Part of a small language model's weights.
Training: a variant of Muon for these matrices, 901M tokens, 13753 steps.
Each number is 500 + 40 x the weight over its row's rms, rounded and kept within 0 to 999. Layers, rows and columns count from 0. Numbers have three digits each. The size before them is the row's rms in percent of the matrix's.

# up: layer 8 MLP up, 1088x320, rms 0.27, rows 881-1000, columns 224-255
# down: layer 8 MLP down (transposed), 1088x320, rms 0.113, rows 881-1000, columns 224-255
# gate: layer 8 MLP gate, 1088x320, rms 0.249, rows 882-1001, columns 224-255
up881 094:488545528549495453503480479490517484540518522462465550451533482545464447473510499413495467479521
down881 097:583524421491486539520486525573509570513444544532580504522494489451490576534425430526556441495522
gate882 093:538511500472444476493468531521476526539509620509464512532469562484513469540535524539471422465513
up882 097:478504466402550509499593537498486477514473497474426551496507538459467534553503472493510455494472
down882 098:469458556463507513481480414477501545444504436461520387496570496447488495497498475520532492450516
gate883 101:571526476483483496454494485513444485488445578519534480473480494500481526499516512549432447495546
up883 099:434449555505604528528599478481428472468505493485481543461526491459474491478509537518505572554518
down883 098:443454555573507465553526542526541535489495422522492509500506460459470553436497502508552513542573
gate884 098:539509523509539461505524500445490538561518506528507492526557478463517536513483452508555448460494
up884 098:577509494491499547425468554520455524499447520467563517566505559445538502557443439582576488546491
down884 098:530459521510473540512591513480492575515528469485528548550472514468503489549469500477589471493566
gate885 096:467460489530459481466528454501508508508510531537457552520458477453438548459492476559482511450527
up885 093:522483512569482476476490441447499532488475499637475569474488496457505437467478489478475506522475
down885 092:498449568479521490519487467491466512459561473435515530483521505450467512522497482531514456432491
gate886 099:487515458514482554525472507534512550487488479486492487513466525493537461465462476542451510569542
up886 105:518457535497449527528499451500493412545468519433492569505461467461526460424525471451413512479456
down886 101:472487435572524458458557470463544476458447500496517474461538513520493436471517564518499547515519
gate887 083:477526457509551493566444501515496497506501596494474424454552479479525456497506490415505475455473
up887 093:488457571449491539540520478507474512517517513544515551486501537513491536491471482542487474592496
down887 100:531549447521562512515519497477483434437537499509464479463445488448449446548526503545429437450443
gate888 102:496472497476498543490514547523509596536526467519523522464486466473466530515502568452504517513514
up888 103:495451492519507499497491533416457483562508509549559522524531575509474562509520543531447520491519
down888 103:513481513493478421490512442498495435522532498437541539468493533559582521462543526480503507487499
gate889 097:531437473487519603548498463516517487475461550516512483490451508525487492526494542570470510481512
up889 100:444490502473540507529554481449508528502522533422457536429474485443549589520493494553550509497426
down889 101:558456495516433517495441518477485489436494533515506508504479446485453543471508473476441550512516
gate890 086:565506510583537553515539491536515557512427473499488491537520528510519487494579540414497489427524
up890 082:476584545476525602528500488469453481455422527533459483562483558460494544537489560508513500539409
down890 090:539442498551531484519529538473516532519557462489482481496464524535514497543526479491499510458547
gate891 105:480513546555471526522538538461513510472573531461530465488519486463493439484447528595516564469578
up891 103:419418566531512474496481491561511446512449520495410487487556488526489429477540538495544448410505
down891 101:468538485488533532423516546628555487487504473492477434491557471481452523494523560481459418494535
gate892 096:417494493499506550470498438503556515469513506450523538479512445456476440506462519517413529447557
up892 094:504480542496515482530523507510455530522456487482502437503487525507535499532531483491538494510477
down892 097:440513508510566514478412505489505514497538477429556519501478533465503514528477516482548495485455
gate893 093:478506449560481485548553474512508471522535435544450523523475499424526526548508473533497481518551
up893 093:491461469501479465440508535458497557470574491455461597459517528475517450470550479525458505460450
down893 095:521488534531504571510567517494450549455484400481485550516513531433414430466512471549497547506451
gate894 098:515457495560526530490523499482502549441479487505461500472443456498476448522462545517471475537469
up894 098:551549469494533474497480457438475455452554584483436518508518569442541482453476481494463533473433
down894 099:539498525552555417454540495501427490492601506522428502433554463434489582482485484539431499525483
gate895 096:479466543567430481493472496460474490513583492518539502548539491445551560441451577600533522438492
up895 103:471538483545484511441448445529487547486419525522519486444491484525466589484473488547478484564466
down895 104:556539510532424506447517481512527502452567543430505516562531506467466475524481505581459544483527
gate896 098:488444489488494528463493442525517513525543478505466507562470465508495510518463490518531488586465
up896 097:473429541556576524507535501432472461483523489516437476450532459414539484446490554494513559545458
down896 098:484451568452533529430439503555506479533539573508527466489493520548513541493442478530456555533491
gate897 099:484488528505481513529498577503534395462396580536467505495518574499538497529470449501512525523536
up897 101:488494468537537529549496546515489511482566490498517512453567420500431538536553547442535490484513
down897 098:499572449575488502462497541484505528530424562536545546552483489500506518558497550431507532497446
gate898 099:461515442510529503501498515495383476556523579538507520459523514541516512487537479501490550510557
up898 104:497495434529570454612612453531522513505497437467490450512523572444492487511439475469434467446491
down898 106:546526456548503479549506395468496499485517455505533486473546498504473520543489514488429500431506
gate899 099:536572502556499541530483512371557538385536555449513444536512448575508508546550488499494450493465
up899 098:532461472471453447441541520501441524534545495534452502527491511465486402535459462522458481489562
down899 101:619579555590464448443440548492483464460498515567470509541529506433494548527540529457554522492566
gate900 103:530439465553458508504605466588550462563487474454492526433451518529563490523477508535497459555507
up900 100:463513509578532540480540455508467498508495478458449485495553493504523468492534553528444493480490
down900 100:428465483507518471562520465487524561550483583439498486546503478572403534410519438522540539468545
gate901 100:454435495563511528524469498491498480509468476444487469513483482569455471521508438435485506486492
up901 098:508511399553534529459522478425512546511485561580491516526516531473477507521590479526467396457466
down901 100:449546448483485441472448482466474553468457558551554486500496544533495465526504452501567472448497
gate902 096:486502400541469469528541462522499498443496398465546464488534486488428475508547555505450532558520
up902 099:568493490533427512456552577469507408516428546454451485496497550498508443528450520543590521501570
down902 104:461469475562504484523537461488472505426491554430492434584574514539530569485454546540518463516512
gate903 100:458552447506495421547492549492540532549452535555446518448508463504481467479534506547476469520516
up903 106:456541460414541493547482469443437477491489387439550435569514460510492455534467489526485457448476
down903 096:454530464396513564489536501547483467471450548512591481478560471517472499473479505450436497476535
gate904 097:507466536460524513493479493506566523446595504519522553529485479491569578477494541544570530528525
up904 097:515470459533526516503489468424503494459479479516508456495476525505481485591477488523474544546507
down904 096:500478476462446481494552465477463558510473509521499499608508462489516444528439491476481490467478
gate905 100:457497440454486500476522449468475503542470465550501516477565481491457466427480602505480530401449
up905 104:490423512517531555463535538461430475579485410524531519517509435457490487532546505606414526523511
down905 103:511432450563494496480497552538478503551509429496542467491458533510538450529512524589532513511454
gate906 100:471439573545439524589436462518549529468527609537504493489503523503480470488537509473458505486501
up906 105:519472506404515427417531500549582459471481489534487472440515503426515471571502523474546490410511
down906 102:535466539479460438468599545482591470518510533502490441559504532490505555450518561447538488484443
gate907 097:440519555532522520511525459499478555483533532517501509458447485487478534536541507455474458519543
up907 093:491552486512453474491506536497501515477524572538484505459490516519466482513507536447475491480512
down907 095:424447486500513472537521462569478436493502506510467469497488530495528462518540507446437467489604
gate908 102:508386507502518509463494431546477518534527451546533489443436458539497496533496492525535544504521
up908 099:533539514512506470432531511495485549503587562489514533521490476469568543436482554507489589451502
down908 099:498474552499502484484558528550453450457568516506565522524515473521500519434506547558520533439535
gate909 100:436538495516482559498454548565509547509518556459451500436488501488508447545496489516501460511459
up909 106:478544528462510505437576515557507529497475549485518516494472532463517453548401527539461504450470
down909 104:427514551457579488422496494486492485566482482497464528489489477541547459494460507519449511501488
gate910 094:481512559455529533517457467472534555495491536485485496537497557532498540444432515493456476617530
up910 095:503520482473547541462475475482530554507581458464489579557537520535487432552462500604455550523544
down910 098:459542410431432489464502504498471483505432551506511508433549581507486527529527491547454514482484
gate911 101:565438556493431496462470500478402484522528423470451442458456456387512469489518505512516466508530
up911 101:480500501524568496519460559452531502477522473589431518480447572525557528486538519556466483379488
down911 102:483478499515524551498449415452533500490503489477482486447492489499435497434468472476462433505544
gate912 095:467477528560515469487487435461516464470476562482477445463543481513528513486486421513453513486505
up912 091:503478506470561544503492487527506482526511530465468538546459517509472494538530483470512530473493
down912 091:519431440487502503432505496584577454432503437538517505433456523451477514525530455511533448533499
gate913 096:490442436496483454502506485541553499484478457537500523508508472429533522518594443487505499468493
up913 099:438503471441458418542498557445481464515433538528537463452424502483477456503485469486556476466489
down913 100:518420546497536500527509508510507416552505518554505478495542458506444501471499463556482511500524
gate914 093:453486456446498525512577444489516455440500439519496579468543501473548540558498496482471533522457
up914 091:555470402533482453540487546470578573407538454486432506463539547478549516423544512422538485465510
down914 094:504556448517471467452465519513483486517475484500485447530488521437474480403484547523494553472435
gate915 103:518539491471450509480584488545536510528542486511495439611616489531496514499477556459542464483572
up915 098:499445499378495520531521437500457533452526515440554540521509492504524456467547565553521502423429
down915 098:534560461508509477489524497429444505477515464490530576512491452543433515481544484539457446529556
gate916 106:512587507536512507478494494518593533541466536478438466426495513468480554533472493528494436516429
up916 104:545465539513421449498544458510494485507512562513509441518503528478421506513375545538461513448555
down916 104:506497458508477567486495518539547514473559563498544484533530488518483556501461486512502557471454
gate917 103:490559489392514532452496529571490559483463445508539482465445476533495488499468567516540496532512
up917 100:501468546526494535510484486550532495518496510551461522465589544527498465517486524451484467571517
down917 103:449526540431497460511479477534480484408483503529469479500568525436552451485464474471535579481422
gate918 107:547591459512529436485528536460483502451531558520459453526429485523555512525477498551525565488546
up918 100:582405532486427542489496484537512504533446489488495484454483492469432460475514484455555491504353
down918 099:530460507417532454436464491532450459555536521479487563521475422489483526485507651469543537471533
gate919 104:493559506516535478507473483501484497505483533516543490507504478508496559532495555506490524458476
up919 105:519501479472486512490465471513513552421538441493538499467530511448459502542512529449560551549523
down919 104:484511486547528470466396538505447567565493555520474515501521549442508523497516489481546478501575
gate920 102:522523491503458505502548513421505548471516568520499540540483483537439462573443499509557537460552
up920 103:496480483495496532515419512444544533460504530508519482502524408587527443434427488484492534504488
down920 102:533473459550493502558560482472567516482529516469432521483505499469621392459462508462420527444554
gate921 104:535496507501469601514575462480551538538510538455465538513508606539474445529520537507445466454472
up921 109:485522501473530491496479490508555412479504537469390438523467492513490511494585517579552536550518
down921 106:485439479546532486557459496491476499593489488417504453430434532533522485442549484476483553519557
gate922 092:519538524479572457477454472513495492520489437477499524445539484508520515520526495483451496484513
up922 084:524526441463520507498501502420537496462421484567545507578584472509528457438464448555492586445529
down922 088:521481502531483450516556527430471491532483535462473524491467493470495478549502464520497473520515
gate923 096:521464449499477542562457505511531506556425552535486419508390508495506470545570508525432536458520
up923 101:530470498535450527461510506454562502514528501560540473512443541544499507474515429538609547554431
down923 099:513437464440442477450491559483551477501543519476489520507434488514463544477434512548442441543469
gate924 101:495532459565494497575482527469497421408486502553493469396580553495480511498495537510531528515506
up924 101:506543493533629417534470562487459455489573450503448480584512493532530530464507511527515521420542
down924 101:511555500505492542529536524519479508518466530478487450511570441499507484468488454534530519513534
gate925 103:441579414543492550450444536436461488529446472479573526571537550473426484543516476546576515548509
up925 099:480426476495447490529484523507516517518470442416498604583523488528492515579504501521469483459460
down925 101:476456556531448618506463496473510501488479532513533536513469501496462520535540449515448507465473
gate926 096:601509493457513532412504513478508562476477527503441523462412515431483521461519498435544439500442
up926 097:487516520452529489461523532537537587529497473512450469540435546415550573522529570469520444529517
down926 096:476478541505539553512482477497525577527444504489500480524528416481568559574522551447482464500437
gate927 106:541523443466538533444501555484539552505539471570465480515492485482524473498446501536537432561551
up927 107:471515479515534541468526443500458546386581511428457493489561438503411568491480500506497436510513
down927 104:473521518461531514539502507532552455476482620478467524546480498462497536522521497487509490480595
gate928 102:471557493445505457496494473512398492473502485500522457491518485559527437537487480538516485445526
up928 104:467485450540457509496409484476502500501456464545483466523485548509452446524557505490451491529516
down928 102:502487480483468490493524471476512473522538516588533588523468541513491522417576617486383513440530
gate929 104:495504499591490477499555551558471517510445495513470490555475543435516531434509515515466538543530
up929 102:444458486499481500581453507469444508504514547555497464430475532500550499540607492460535503485511
down929 102:500567505488522516497552465501467492602493476473513531548545482518475591471543479422480543510532
gate930 104:541537475591522517502536447528526486508476480504550452493500498519448417517459518513457556557496
up930 100:510493505508555457408536506476493543536521526517548540434450526532449474514505450511428514485473
down930 099:557601560575503509510501454524538488540482481539538509495473528537480492481454464558479532473482
gate931 096:512484511531505477518502511525487449524503607503487438485436433544501490516509452537553449513527
up931 098:477459513501469505502524491453465527536479502451464460573452520434511539469486485498472533475403
down931 101:548539528504494505495501428498532525520437513467529580436473521480532557451521600519548569527497
gate932 099:553505489583480527543548505489473521465588464466501480508500410432426455440456491451518511483486
up932 102:472461407527537481526509476483497490448507509480501455480590520417488482431506462460505462509470
down932 101:476529466595562510428506467538516497435534538598462490540488549519494528533530549453528513570547
gate933 099:522463448500505590591498505477490485519554482417522471447530441503473525558475485512479504444468
up933 103:521556502476487492500493592544526482487444587533526423570551556455499533488463449489454518439429
down933 103:522443506526573533425545602554442450476503510480527492470563530565450556521497441498532552559463
gate934 100:492552449464488555462553492508516527466500485576509466398580486521500428543524543506516473478463
up934 097:512547497460479494519480506562476476438478484503506484488491497515508465516468492481515501512454
down934 099:537484585485480452543551521517449547507531491539509574511534495502508485530451542452560469543511
gate935 102:487535470562576512493519508536474502513556570555513502482582528425427509466475579548462485469569
up935 104:508514490541466473522536492456495544575420480494494563528504508560458396527500423549491505546479
down935 104:552527564502495470535493370531517511506482488514557501484522417539507530522531444492488457516577
gate936 101:494484491483445461452559551522453453518475540541434542492558552509528570525540491471524472502487
up936 103:512459525477438482550456485460463509486446537576544541539528436470530474530523515456487460508572
down936 101:540479541450578494490477513450467531501489509511515488557497480484496392468523525510544442464527
gate937 104:463492507428567458406502553461485471580562387510514525493515525513475526513441476569486496411550
up937 107:543517505484519470522534519446452531529510478462476491463550513479574480401470472516509516470397
down937 106:488439536451579519530497485495447488457531567417434509500548454504492525519503485506476472552464
gate938 102:510523539487526529507464490557540548477465503546521560499445486405505526512487428506447528517443
up938 101:492545474471543428452382462571504514532505490477409431465414458529486447523452516510500501517450
down938 099:404525484545520544438457528515538482508621490477499454455470500470462462540500552481479511551454
gate939 103:491489582606456493463449535522501507523506436505519547497487508437534465481535568482499497521523
up939 107:533539489545494549453417501484477482546502466498498480450540537463416466471398463497484512522488
down939 105:569527552480484533484487486533440480476505524419534538399513526461482486491532518448542470488472
gate940 097:412477461457474524445479556588476552543496525484442500504524413498428495467438504565478566499516
up940 098:453461467359463491486503521466506524466502598400445447444488490456430470507472581443526514519500
down940 101:511527490452469413455471580490562473480553519496508531518536444595497479523399529466538438482532
gate941 098:480489463483471457516495481526440519495511503535490466530435545484495435439536543494495499546520
up941 097:517497527574509544499533510451486526556521510545546458566551560458494477568483494526492465479498
down941 099:476514455470462449528455463485514508529474539551488428507485506563521506520516552477559459452499
gate942 102:474434520458518415473479491460502486469501576573461502497485500483492589569509473502524518524487
up942 099:538535470534550470538506562472580472531499484462551488573514453473520494443485520486451413489555
down942 102:476575586524465450476558525508516539488588507514517498466455507483545483407515489430494512474557
gate943 104:425591451473524469526556508486482491564495513510502564507551545508492484534524473469508502475528
up943 106:446569543493481565541527522501599536520553468522568473459498439551560517500446495531527514489492
down943 105:480498508493536482497547489504504496464498513501560487431463468568506541528506484505523493487503
gate944 097:561492481542539519529487475477508547574436567520541504485467524433448499544532493510517497520494
up944 097:527556593494453522444496572463485504493495464476501498575479531536523490546534489566399488550487
down944 096:535447582546555511385484486512500570509523451470516459454489492529582433531471519448545543533495
gate945 102:537496501552502517504506505563538585379510461481529452491540552522571446494481511482542582518547
up945 100:492513492552503533557470438495483523515475474484555472508509513558465506530518517549536478448522
down945 101:464475545549516488492462438451576551512486489496486510430479475490471483489503491539434503515518
gate946 108:478551452514475453499537466492411461539472501463552452473488481478531516482510489442449455562528
up946 104:545507547509491478493513486421456526523489450593555457536568513490512451531488490442489531491521
down946 095:536486502542511484502506499444557541529619515472569481528505483513523503550520456461558524501469
gate947 100:559481550547503511543543438462544464479516508513471524510515551513504446498483473521494533532527
up947 095:572463571481452502505542542533521470460525496472479542490480486525550507520426493447484552472457
down947 096:448473503513523467449429480526518505463523593550533494470507545515564523554542543505433437510486
gate948 107:442516501567547507471531488383477519523481441469462489481425512544435481485517459537512510482490
up948 102:537520481470493537561554527507453583493456487481592506518540439516539438550463541489509502406510
down948 100:554509508491485460463523545479477418503525481462546563451485522483445430508512522527547512471434
gate949 088:509446507527497506490517490451499473530462524523496436469481476500502473541554481490487513537502
up949 095:511452521507502484531478497546525560525518468442542554421531458494488519422518574494462538426384
down949 098:451500533535493482480474511529435497486480553545509446599427509582445498479525420519528445546470
gate950 098:447496476445519433563520448514435450499482503411521517468558459470496467527547492485484564476497
up950 101:507471521516530542474480570501574529542495530449490561513514544591507497544434533511466496436501
down950 103:493525491513461469490526516503539533537476494497510484472499572438520463540459497531556568445450
gate951 094:461519484467533566445537489554507499493502487529494581521485447528442528456553487538548497543541
up951 095:517490496528518469522514462517534451494504576506496519550463500573488538493475511453496534505446
down951 098:481516565490487499429584484579482384535479478523438484485475494422459469554461477449524455492538
gate952 099:494531490477492511556505462534563482417492596457471525486505480481461521516449452562444460609515
up952 102:475480524496503498446550608506506505491452440474482504492481496512557491520553487455468444460527
down952 105:515585536510523524542447470483520497536447528527563472523523524557519477457551484504583502530522
gate953 106:445545502553570536461513550516487578460544518479450537452528498482492592532461540506513483504497
up953 102:527478498461464465530559496514523462494530508562466494481537405527494424457504490466527484466486
down953 103:522499462572468410526529465541531465550502501481454453451481550457489482487479507486554488445604
gate954 106:514510453465494531440496557510525511511544593523489492496490513475540556548435576525489436505459
up954 104:540465478483503461462511469429486507475529474547527542458483469466478502520510505524492461546610
down954 104:450502559495465490543512452484468459473516546509534397475496478550532552559506541519505384484556
gate955 103:606539499533464475443554462455445506464521460506492522525494515473421551557478522437450519508516
up955 105:483494503467519491571501529430530493511591472420487476505456499506485510562551390400533433471492
down955 103:554470465511528528488481476472518454497467439591479515458473444520528486502503516510498453476519
gate956 101:501507522522470585525545550509455510513524541507457559500460534502518491486455488488503533560543
up956 100:483494471519517536493604517518522461551511522483498492526465476456426468537536476443559461525484
down956 096:512476508484512590534564523505520520487483495486486538506483494498437507481505459533525491448473
gate957 098:482537461495534534484460536533530492490477502538526492550449480486514520532488522438522411513511
up957 102:542494480408441493451449531520619549512540539486464518560442528449476528540502495478491550557539
down957 099:505492487516490419477486418491488486434594522508517529535468425554492497522406522543532519581497
gate958 098:555430569500448481489527440506445531467482542501493501488520486555488449474525555537502479521513
up958 103:581448524412509435546423475496510492512445486509500562539523549425486568457507502459420480530478
down958 103:512513494475503554522514512456478488455462444529547414422465460447558548459492486475491493507540
gate959 102:485511451510506491521552579422500475499452486505570542466498547433545424502480488543541476507509
up959 104:457552451477560484507553532479469486523460521453495529491533550533533489434456454508558550467561
down959 103:482525504423556530598471503479493442500390516472483573474503518530576489522507465501515496506541
gate960 101:486508450472489474477499450475516492450493533430519547543544468481551508454466507511477443528537
up960 105:550552508474499480461442489452509488480449500469501477467520513500487541446439526490478538474491
down960 104:509490397519511522500550497511549497466427463469474389469543539424443484504503516476497581465594
gate961 109:495464536539512560424483603472520470518457529492516596484495499459537512512476463537540575512493
up961 108:525457492517517486461443487527530560465446504501542487463575436443407469517545458442428489411518
down961 105:484465474486492503564498519522506537438471508427510437440454441573436450552532476494500475485477
gate962 103:559564495474518488553555470458522497525519568511459516565468590535429583450412511518503443518523
up962 111:518494462481454498518476499515522546477437496419615450530514513494486442527499491531471469483489
down962 109:512530508425535503535455532425529471440499556472506467393468523485455456532430499454450561493556
gate963 101:434557539525471459538466495495548483485456522520547510478473578430477585510559410530515457527498
up963 100:469479494485444552472479483429459526534525446565505512521600457506510497456469562469467557455487
down963 098:493493468546484504581412543550569535506555447455456537531522464549441529494543473500510551466507
gate964 095:474530472464513519505567483521516528528466432501517501498532495469484466520510526539450488455473
up964 097:539482562480490542507488557501528547586543541485548497460394563523506524542504485486518574482551
down964 097:526496517525461544544581507476523451489473487475495463499416527480571465565483502524506510523494
gate965 098:517565535484484465542487485568477488514484502461517526515583586550454554517504506564499511496455
up965 094:487486474474499553440478445438493435491487508557544407495498549522459467465501524498416474451417
down965 101:453622514471516546468478509485552520483543431450473524438460473534510470495516573536551464497525
gate966 106:564474443498598472541542502408491482525482451470508504544532479490478475580504479487452422550523
up966 100:528432513519506495474528506501472527413479553545518485577519530489553484485464481487551512515496
down966 100:559519483507494465503525500440509459481466458497522496513497508478498546527461452506468526516524
gate967 098:460452433541584482538537537458587459464456544475471486514509462505458512498460497518536525485565
up967 104:492459500517520486497473528525441429459577544573449484494552529563448504524476544506519497464527
down967 101:593539495522480568509524482526506409552498546505491481519503558532492507474535469512501506473550
gate968 101:454442517449441496504484539487563580471543482532539494516508485493446579469527478555502550476376
up968 103:504522494454493525493505510504535481489514480568426461546487455521474506483549584481541445501536
down968 106:468490470497484498488532527489490483413450505558442505526487486467541426539518534520531461478511
gate969 101:499536495424458473488442498538481496468524513476482529531538531465467485501455479521518547505577
up969 102:557491493495499475542424579479520505513528476457529485505520461472474491556441522474464429511497
down969 102:507574523524537493501454581498562469458545416521484510475486536557468505560589480415496593479531
gate970 098:485503460530458523465543534512486551492530512451460346499549496532500500496455509581521520521501
up970 099:464525470468461578499581520496606469431449498491451393456504484591554535553524536463509453558444
down970 097:479512433532488509469454518511484490425446472473426447494497441518504519445505478538550466430472
gate971 092:513526515485514491529560488572562515451503543575540602469462458463515486535488502514466510494543
up971 094:534519463488514433453488502517502531492480523447454523501535486483535489496543523494537551533518
down971 094:529539438501483515442585469494430523507580437523532540545516567507483612495518462573491569558408
gate972 096:473489588489498582547520486507477459482565565500484525551533439453469552504513493600431453494467
up972 097:473521460426573424449516517493556537543482444414465467498492450494372425483510457497497503508480
down972 103:488508523527514490447499483542513528565451424484475464447424442528417472494510554508548529521494
gate973 096:440541543424554504489555496559509547499567524470486484566457507544417506514454485515570494445491
up973 098:473513572507511573481464474463524560517501481521515540517609467550508540573473502484503501464513
down973 096:457480499533515427458544568549528489481482496470511475554464517591478564451515485515442505500528
gate974 100:477500541549481512614509546483505489470459472431530501492493490438502455422517520518494536553510
up974 094:489545582481511532493526468500506503484474609504513579466508456528565474538518452524527480556556
down974 098:469427575561512531444510469479423529468459602494445493559510543463508478490512474552430470455477
gate975 094:492487483487509521511535526501486465488558393429534483442537538527585495500518469448445482470433
up975 090:474502433518531523440483497556557514541484502565536557571435442523426570512486522516569477503517
down975 092:583466610519494527437491544567475459478496552540480466476433439528486477525417439450526491542453
gate976 102:488468502432490511535442445545554482460490526554489520470544537555497466538514534416430553506471
up976 096:557471573534436525512528503501513523516503588553526462471543553447539446508502563443503565523567
down976 095:428466516476486480527499487461499497534577478479497529419484514507532435560534500545462498508476
gate977 102:491529412529482538450535452486486568508540547520581524554536545432531535435525529538459539488471
up977 103:499490429493488492417451486487510492577453486499493480456560539534456471554506505517492479495450
down977 103:526520387485447501454519417451498450484448576521555454540530526486523528490491456487499442545484
gate978 101:469570561558466454505488508494536492495512507465455501478451551502514554478504455522460408583495
up978 100:514517520487482509555517434476491547479454447499465527531504529552431571454410444509530546538414
down978 100:530516453513474572524485476503471584540465485450431475497473510495517511528500489526502456487505
gate979 100:497542424522526532528537479445535463502519460495531547527529645491532493434438499413555505497487
up979 102:464527532502519491508493496416476600519512510487460388559498525487462482541524512450537507517564
down979 101:504522556516476539508525497537547508524521483473460481529502462502469431496463515451509601449508
gate980 099:458439566532513379534466476525450465491498524425541571552538449557532524466458481483569434526533
up980 102:463495568497496526498561451503459486427531487511502476506509454503496494550558469515473500404463
down980 101:520461485518413521537476441464538491584460412506443438481480491502521566509469475486456503447452
gate981 099:460543527527471582491510544484591486450505492478389621471509488410459553533543547469525513512480
up981 099:520527423444528475522455472542571547549444473543494479503539472496475495513515543449464460518520
down981 096:517506514482518536470509466511541539485468548513452450512462507475470542521538475516454451572586
gate982 102:477571489497459623515509527446534516452478492451513544491552514514516443523491482476517465542516
up982 100:414452486471509523526465498481529448532477503541557524494532488452477475509533466449469489497493
down982 101:447467524454520522532542501502500499478539493567455492469507455510591465421530471489537486489484
gate983 098:437482546496531504572492475447432525569549437488499480468549502501550532523449424512487538581479
up983 096:512516473504486557458478496501436499587418466553562506521529478508568447532552464521501449447569
down983 098:451453465481461489513509521504505441461491462517379455495529432473539502528489512444521473491555
gate984 100:469546495539516507598552496492523514559456443556523452456466524478481461517476485429496499507553
up984 101:469560510433514552557495527483530501499426469565583453520486481503502486536539586493455507527435
down984 100:523512491442519508533556489398515555577473546501543491526560481553486557542556467464492494503617
gate985 099:423512480567469512516409511441514473517535465483476492479565427431553492497515542438499550497494
up985 095:549501482527542398431439540534504503494498526460475517542576547486471484466492459419485413535475
down985 097:504483502548517482470533508461484531404474499544498525508499420463506544522505527540396455526485
gate986 095:462497543532433475571466582487530527432442553492407568518536475480490500483489492503496500536580
up986 096:510476490496571421461588497436512512493580575448563532548483541583535465462492551492497498490444
down986 099:506574436476519502518459447493548482445537471476495436538476444503524469473487494447492542503510
gate987 099:511496455539446538499532534416505609470514525489494530519582514499474461585420509512530416441514
up987 096:513519525578551516533510507506499496530523463500433538494546468489477476487480479435548458495544
down987 097:519457517470467474572534454453464446515531470502485487403498483432478523459519528456540557528511
gate988 095:542551497515534548529494481517503437483484537512578438481515449471469570466492491513517462476503
up988 094:507563489549481542490429460464530483526495506480473538508485597538488514470531543568438540566587
down988 096:504481561475445506544564586495465554519481515531457469545536454552498484439481471510502570516440
gate989 099:472538495473359468534498437457595548486518491461434514425505432523479552486516540475501486504495
up989 105:495533491534472455497480436539469543497522556506523547452487474549427484503509521511507492465520
down989 105:466537486500483489534467491516507526488512539546429547490525490561424510548539535458484475477491
gate990 101:535585542510490475523571503481540507478484484506490426545583421501500582515468525477406565473471
up990 098:545421531483530515499509523537439492475654468518494476512568518485524522490428516557443509481455
down990 098:473535550484544449474492542528476453447590450540480503510517540496500489516545483516502540537517
gate991 101:527533505525474501481518492465430520474455471443460421489500509484451548445531550484538504461472
up991 101:445486506507468549530504546488545491470521531534477542560441476529536441513516465576467563531471
down991 103:499526390548469571513477439488489484503472487461558492466504469558527521484543494486498496487457
gate992 103:540536495584535497517577394465478511518448502492471503524565461505489366467547466494440488442511
up992 105:527498494493553491539475485625524504473522541510521490577504500548497522473519436503542485464568
down992 103:413500482566552420470437520515465475526533520524455515590584486453587466587461492539507431481498
gate993 106:426475469513499537527443567502449531514533480516497489484519563432492498522542482513504477515431
up993 101:564503505515498489551529371518530526489482542561570516494538523543499475480516514477487515487587
down993 102:530348525503489461549488480575478503485451489436512431518517499520525497470539492526534524473524
gate994 103:488496470476483482514524463441542497498509557488584455509513498516515533516466506450510528437481
up994 098:510515529427496542558488537522530531547461451493569516505454468537470517520517498470565534465504
down994 100:525513473560488586509460479492543470511507483524469536551545507487501485557612510477509486497481
gate995 102:478533455464435499503496448465522521525566500531456520503527548512488560420474494459540440465486
up995 098:510454496529516464518465429482493520490484543573590536489537436526525466468528501519458540558544
down995 101:555551562527508511539458471488488509442523499461476502519465456494458472543489447512478526454548
gate996 097:488502508490498449425528471450509503459522508511544493584474535485457521513497454518590495578521
up996 097:453510461523432479534544515499493514473479476455521481528552538432516534478423503516493496516552
down996 095:488480533540509506437503503543469488479430495520515547520445521469541466566441430544537483459466
gate997 099:490431450573522468564498518557524503534521468523467471542555538454547517498552528506496413532476
up997 102:544525526452417441523485518469526490474500552521552525444518545485433491453486512457474478504479
down997 106:459526547440529532452549502501424421482476526538544539523482547533416413486508468502520495573502
gate998 099:432455535473516512562446488482524465550535431501526539469470453528521598523482529553439535455504
up998 092:501510501444456524512514572442492547523528490542466471556539450552489395508584417499517524551569
down998 098:564500510502458476539541466457496447491517539442489515502491569544540505505459592539549488550520
gate999 098:485465441586521495488491448477494429552516508486474482513561519445515539500528515499506476555557
up999 093:533421520500498557578466547505537483540531478521495523498479505577481553464518507522507467433498
down999 096:555482505490509484564505523590463470538570569484532568488534417499512476522486542481530468457454
gate1000 097:457558461482462470499478438436458541455499500408522522544507515423610504581530529518477476492477
up1000 095:423509485478464401543412429573495504425518509543506507452533502550514484389425473520474500484486
down1000 099:463453486499546458512479478500540516485574478398523510435542505513507480433445471560524471510458
gate1001 103:485527540538566532532546533470527544474514529550546425501539499520511526594507491475490543486498